Each number is 50 + 15 x the weight over its row's rms, rounded and kept within 0 to 99. Layers, rows and columns count from 0. The size before them is the row's rms in percent of the matrix's.

# layer 8 MLP down (transposed), 384x96, rms 0.145, rows 175-208, columns 0-47
094:54 51 56 40 57 61 28 15 44 43 49 40 56 68 44 63 37 56 36 61 53 56 88 42 72 34 58 48 19 35 43 54 52 49 10 60 46 58 56 58 59 41 12 36 39 44 35 58
082:49 26 66 19 42 48 44 33 59 42 60 76 56 71 23 49 45 47 43 48 53 39 41 80 46 49 72 50 58 20 60 55 51 40 46 38 29 41 57 34 49 50 68 46 37 39 75 46
098:36 70 68 38 88 71 45 44 59 18 50 51 37 60 41 87 52 31 55 41 19 39 54 53 62 61 52 67 31 65 32 29 50 42 69 62 39 43 65 58 58 19 46 32 47 53 48 60
095:40 53 58 74 37 66 55 21 30 68 53 63 42 45 43 57 50 39 32 46 71 47 24 86 69 34 49 65 38 24 64 75 43 55 55 41 60 38 58 50 42 45 66 48 47 27 16 50
106:61 39 48 33 70 54 65 52 52 46 56 32 53 77 56 81 51 36 54 44 39 53 49 74 30 39 57 29 48 55 37 65 37 58 62 60 21 44 49 65 30 55 77 63 36 42 68 64
101:26 50 57 72 69 58 55 57 47 53 73 82 47 40 22 34 51 26 41 53 75 47 36 89 44 30 51 48 37 45 57 51 57 44 49 24 43 18 41 62 29 29 43 56 44 45 25 64
107:80 49 41 52 35 49 57 39 36 26 55 50 36 52 29 41 65 25 54 58 69 58 46 17 25 50 75 58 61 53 49 57 64 72 36 82 62 25 27 50 72 38 35 56 57 53 66 59
105:35 43 50 69 43 60 17 49 64 66 43 56 30 56 55 54 45 32 35 53 56 51 69 77 31 71 41 82 13 45 56 65 71 57 70 63 57 63 71 15 46 47 41 46 37 48 34 62
103:40 41 61 35 66 57 40 29 37 45 55 49 54 25 63 69 43 51 50 45 43 66 57 54 40 58 43 75 70 58 52 35 49 24 68 64 56 56 59 39 66 45 68 55 25 53 60 54
108:45 45 50 61 45 44 47 55 57 63 50 85 73 49 48 47 40 48 57 50 59 29 43 48 27 52 40 45 45 45 45 47 65 43 51 46 38 43 63 67 49 42 70 39 36 51 88 48
104:49 54 53 51 31 48 57 60 85 41 50 64 62 78 50 46 53 42 45 60 38 52 51 43 40 43 54 46 65 45 61 55 51 56 53 64 44 45 29 41 40 53 52 47 69 86 70 69
087:52 43 52 33 41 19 77 61 64 38 20 19 38 62 50 73 49 75 71 44 42 31 37 44 49 88 69 34 50 60 37 52 50 33 54 60 62 36 38 62 53 58 65 50 39 50 28 51
102:44 62 43 51 50 26 71 60 33 50 41 50 53 57 14 63 78 27 44 60 72 50 31 51 47 71 34 54 75 33 53 66 45 20 60 49 36 63 46 25 67 76 21 40 38 62 54 60
088:58 50 22 48 40 46 53 51 56 35 38 34 51 60 67 38 22 80 68 48 60 25 62 71 43 59 59 53 47 53 37 66 49 55 52 51 64 73 53 39 56 48 30 27 38 58 31 48
114:50 31 34 83 80 65 52 63 55 51 52 41 38 48 64 43 50 23 38 53 44 57 22 43 57 56 39 60 30 52 34 47 51 44 56 43 67 83 52 65 39 61 83 16 60 47 48 70
101:43 33 37 35 75 40 44 60 37 68 78 71 39 52 59 48 55 52 65 08 65 52 47 66 74 68 51 62 56 20 39 29 48 49 56 37 54 73 42 33 32 62 56 32 55 66 61 52
109:70 57 71 65 35 49 53 43 49 46 30 51 52 48 89 45 58 71 46 27 28 36 56 50 38 38 05 34 58 38 51 57 47 68 49 43 60 73 63 41 69 59 35 64 72 58 39 52
099:47 28 53 71 63 49 16 47 48 33 40 23 31 33 55 51 57 40 30 55 24 49 50 43 53 58 60 66 54 54 15 21 37 38 57 68 52 41 57 65 52 28 76 57 28 45 46 55
104:57 33 57 54 50 52 53 25 57 53 44 71 43 73 54 55 67 56 61 61 55 45 61 62 76 51 50 67 68 44 24 47 53 69 44 83 51 69 51 47 55 42 48 24 44 22 51 59
088:29 79 39 59 70 42 54 52 27 79 56 39 40 38 42 38 48 41 51 52 55 39 37 51 58 84 67 27 35 44 48 34 27 51 46 46 75 22 34 63 54 51 52 69 56 18 50 45
091:38 48 68 31 70 41 49 65 54 52 63 55 58 70 49 48 56 51 52 49 44 72 30 55 45 76 44 82 59 64 48 45 67 48 24 58 56 60 46 34 47 18 76 41 53 51 56 48
100:40 39 52 54 59 43 54 40 78 62 21 51 38 66 47 54 43 63 40 47 51 37 54 69 32 43 76 69 20 49 47 53 19 57 39 46 40 16 46 39 60 43 74 52 27 36 41 59
092:61 53 44 71 37 50 79 43 16 76 34 23 60 26 32 41 53 67 51 61 82 39 41 53 76 34 27 38 65 62 75 45 71 51 49 29 57 57 41 42 60 49 69 46 51 53 55 25
084:36 30 35 68 37 67 37 42 51 62 36 58 54 71 63 61 46 45 61 62 99 42 53 50 52 79 63 47 35 48 75 53 42 44 30 52 52 46 37 45 24 50 24 56 53 31 35 50
095:60 58 81 70 78 49 57 70 60 51 23 19 57 54 69 53 31 25 42 27 53 42 42 69 47 34 54 45 35 41 57 81 29 74 31 60 70 45 49 35 23 63 40 35 53 76 59 70
093:59 61 23 26 46 42 57 37 42 49 29 58 47 58 62 40 53 61 57 52 99 36 72 28 52 57 36 36 82 31 63 33 58 60 24 47 32 38 47 45 62 42 26 40 66 42 50 45
099:46 58 62 64 43 54 49 47 50 56 35 54 42 50 54 50 48 64 57 65 65 41 45 66 59 27 42 26 42 59 34 84 47 84 28 36 62 56 99 64 59 69 43 26 73 49 77 47
105:69 23 28 40 39 14 35 61 45 55 73 69 39 44 52 38 31 43 23 41 41 75 68 65 55 28 62 42 67 40 38 61 47 36 63 52 14 39 50 64 63 38 71 46 52 43 63 62
110:44 54 57 41 71 41 54 49 41 37 40 52 81 53 52 47 62 32 66 56 58 41 56 62 70 49 52 77 63 46 40 41 46 79 67 72 54 49 41 18 35 32 33 58 52 25 48 55
097:38 37 45 64 84 50 07 31 37 67 65 52 58 48 63 55 41 42 66 65 56 50 55 48 53 45 68 39 57 33 67 13 56 70 60 62 48 35 43 57 65 64 68 33 44 53 78 51
100:43 09 43 35 55 32 66 50 31 46 71 39 73 60 57 42 49 78 53 57 34 57 29 45 60 51 65 25 52 28 61 47 57 51 58 40 37 67 58 57 84 44 46 35 63 25 54 51
102:44 47 36 44 31 38 49 40 29 56 22 80 21 15 18 61 43 59 54 52 81 54 52 58 62 47 58 45 59 76 48 40 56 30 64 67 38 25 63 73 61 37 53 49 50 59 97 49
102:42 44 49 77 54 59 62 44 62 57 48 50 56 43 35 75 19 69 27 64 23 67 55 51 55 20 63 53 41 58 58 51 40 48 23 60 54 56 63 43 40 35 60 72 29 65 21 59
125:42 28 52 19 50 65 63 34 52 69 34 48 34 69 38 48 43 49 45 48 41 47 54 51 70 53 36 54 51 54 37 35 83 47 52 42 46 54 50 44 69 49 42 44 31 39 54 59
# layer 8 MLP up, 384x96, rms 0.184, rows 176-209, columns 0-47
081:62 70 31 51 57 45 49 76 28 52 29 34 38 56 69 43 49 43 26 53 45 66 58 17 44 65 46 45 42 72 44 19 54 65 28 42 63 44 51 68 43 42 64 69 59 70 49 46
100:52 63 78 35 51 60 56 36 55 12 22 50 31 43 70 55 62 53 40 56 33 63 62 31 37 76 54 67 51 45 46 77 62 68 50 38 64 54 56 23 19 49 64 56 48 37 69 48
100:55 45 67 64 40 59 25 59 69 48 93 62 54 66 37 33 37 59 61 61 54 72 38 45 20 40 57 58 74 59 64 57 24 46 26 43 51 62 64 43 64 48 43 45 51 76 60 50
106:47 47 70 82 37 40 49 34 39 41 30 40 51 21 21 47 37 75 70 41 72 21 50 57 54 71 25 72 40 51 52 55 38 68 37 78 67 63 71 30 48 43 31 53 50 59 78 29
100:73 53 44 57 26 53 56 36 62 23 51 22 63 46 40 61 47 66 75 68 38 59 53 09 43 67 53 49 70 36 51 61 49 53 34 65 30 67 35 70 49 81 67 27 57 47 69 58
102:41 38 48 40 44 24 48 59 46 56 54 58 34 37 53 29 37 38 54 61 48 32 72 65 59 49 37 22 36 59 37 87 70 49 29 38 66 48 35 68 37 73 54 59 41 69 67 71
103:36 47 53 38 44 75 55 62 61 59 37 55 43 43 69 32 40 42 61 62 71 43 51 58 61 48 59 30 37 63 65 63 36 76 68 60 55 41 34 49 35 55 65 52 49 44 48 21
096:43 48 46 51 37 34 69 52 70 40 65 45 61 48 34 63 57 59 56 54 87 47 67 33 53 50 55 43 53 45 46 16 57 62 54 22 52 35 37 41 38 32 54 68 74 60 48 77
097:58 21 56 56 57 23 51 28 25 37 73 55 52 46 60 63 64 56 47 64 44 50 63 63 72 40 31 56 51 56 32 46 41 51 64 17 70 54 35 41 19 61 31 41 35 26 60 59
095:52 54 53 46 62 63 49 62 51 63 50 45 47 38 44 75 38 49 49 23 68 37 34 62 54 67 51 52 61 76 48 41 41 57 64 72 38 62 42 59 44 55 35 40 88 25 49 57
090:54 44 53 43 51 86 65 25 51 43 62 45 64 35 64 60 58 35 36 43 67 57 43 44 27 14 44 47 47 68 39 55 50 66 54 54 64 51 66 48 39 55 48 34 28 36 71 54
105:25 21 45 34 73 50 40 57 39 31 62 49 49 45 34 25 39 65 29 69 36 50 47 55 58 44 55 53 64 52 50 42 57 74 42 29 48 55 53 30 33 42 41 55 74 64 45 42
078:57 52 55 50 32 50 47 71 38 64 24 54 53 44 19 45 52 23 55 58 51 90 39 47 66 55 45 34 44 46 56 46 39 31 24 47 36 34 31 88 46 66 53 51 52 40 77 54
110:48 64 64 52 31 65 82 49 44 29 44 72 75 55 66 35 33 37 37 70 60 36 77 68 45 39 68 22 53 62 56 68 36 49 51 50 61 38 70 67 53 46 46 41 74 27 58 42
102:50 25 52 42 52 50 23 54 64 67 57 22 56 60 34 39 64 49 45 72 59 68 80 68 73 23 62 69 37 50 38 67 79 46 49 34 68 61 53 45 35 37 58 54 37 40 21 53
107:47 56 41 58 77 59 55 55 69 57 21 59 44 46 12 68 31 48 74 62 39 68 63 54 76 61 39 55 39 36 24 39 45 41 71 74 11 05 28 54 40 32 50 36 34 48 54 77
097:77 52 27 76 44 62 57 27 56 20 73 23 86 44 48 61 52 46 76 45 64 44 42 65 55 66 54 46 75 44 86 47 22 32 19 26 50 54 63 40 79 57 44 39 36 49 41 57
107:45 64 29 37 31 56 46 76 60 85 41 47 58 57 25 47 45 69 68 30 40 69 30 50 68 40 48 38 34 63 47 73 42 58 59 60 71 40 37 53 15 51 50 67 63 44 45 57
097:63 09 56 37 67 42 43 57 73 12 67 52 76 58 25 49 46 74 45 43 40 68 69 39 55 53 56 47 47 65 63 63 82 36 52 59 43 48 46 49 41 38 46 42 31 52 61 50
095:63 56 41 46 43 62 39 42 37 56 43 42 37 47 54 56 57 41 32 41 58 30 46 54 49 29 63 36 44 42 59 64 43 64 46 60 66 47 34 54 54 86 27 45 21 75 43 32
100:83 71 37 77 37 19 70 60 61 35 67 74 32 35 44 54 62 56 50 54 81 70 31 27 50 56 41 49 57 41 39 26 50 56 28 56 59 44 66 46 61 63 43 64 09 47 44 47
100:83 52 26 47 28 78 35 60 57 37 46 47 40 49 67 57 45 73 36 62 36 50 64 57 60 43 63 54 42 19 37 46 44 80 47 26 37 49 61 46 48 71 32 60 61 51 65 53
090:59 59 60 39 44 48 44 58 56 44 45 41 37 45 29 14 29 45 50 40 36 61 46 37 50 64 20 50 24 52 39 51 88 42 66 41 43 48 68 66 49 31 39 62 47 41 66 58
100:73 49 41 26 31 54 76 60 44 23 42 57 57 66 39 54 60 35 82 45 71 80 39 51 38 45 30 53 24 33 40 39 70 57 61 54 21 77 45 44 64 55 49 59 32 64 50 31
088:67 39 59 61 36 57 57 55 54 47 79 35 51 12 27 73 36 44 71 53 15 72 30 59 36 46 30 28 63 62 32 74 51 46 63 54 53 48 65 53 23 56 64 71 60 47 27 57
096:67 75 43 73 54 36 24 56 41 31 39 44 33 60 42 25 81 59 28 55 53 78 40 48 26 72 30 87 34 43 48 33 65 44 45 37 51 73 51 41 38 40 55 42 48 60 45 54
104:45 45 55 49 48 58 41 44 56 31 26 47 48 80 39 44 35 71 54 56 42 39 23 29 45 71 47 61 27 62 88 57 23 69 55 50 48 64 30 68 33 78 14 57 47 30 53 74
106:54 58 56 49 60 53 49 44 27 48 30 59 53 52 56 62 55 32 68 65 30 43 57 32 60 50 55 70 49 82 57 60 50 27 39 71 22 35 49 46 38 74 32 66 40 57 55 60
104:41 64 53 38 35 44 68 55 40 77 64 19 48 34 42 56 54 28 20 45 65 51 23 54 48 67 56 47 69 54 48 59 42 21 42 45 99 43 43 41 52 62 53 51 55 47 37 54
098:64 62 66 70 68 56 55 39 47 30 50 29 15 45 39 36 40 44 30 61 39 37 35 62 36 42 45 57 45 66 63 48 61 62 41 47 36 63 33 29 08 40 42 65 24 83 71 32
100:52 83 54 33 70 45 57 36 55 69 59 23 72 64 58 48 47 24 48 44 52 44 50 51 49 57 37 44 48 43 33 43 38 34 69 50 79 77 52 38 49 63 74 29 46 56 37 41
103:51 57 33 64 25 45 30 64 40 36 59 26 67 30 50 43 62 48 75 46 62 74 22 46 47 45 36 80 32 62 30 64 42 52 67 39 62 60 61 56 65 64 31 49 56 53 40 56
111:29 64 63 51 56 75 53 83 44 44 65 36 47 49 67 41 61 60 48 37 59 50 62 64 68 19 35 29 56 64 68 51 44 64 15 50 56 28 55 30 50 57 40 40 52 54 92 41
105:20 58 79 65 66 65 40 57 46 38 43 43 35 52 42 22 58 59 35 40 39 37 43 53 31 66 47 65 67 38 76 43 36 40 32 37 52 38 35 73 57 61 48 42 45 64 56 31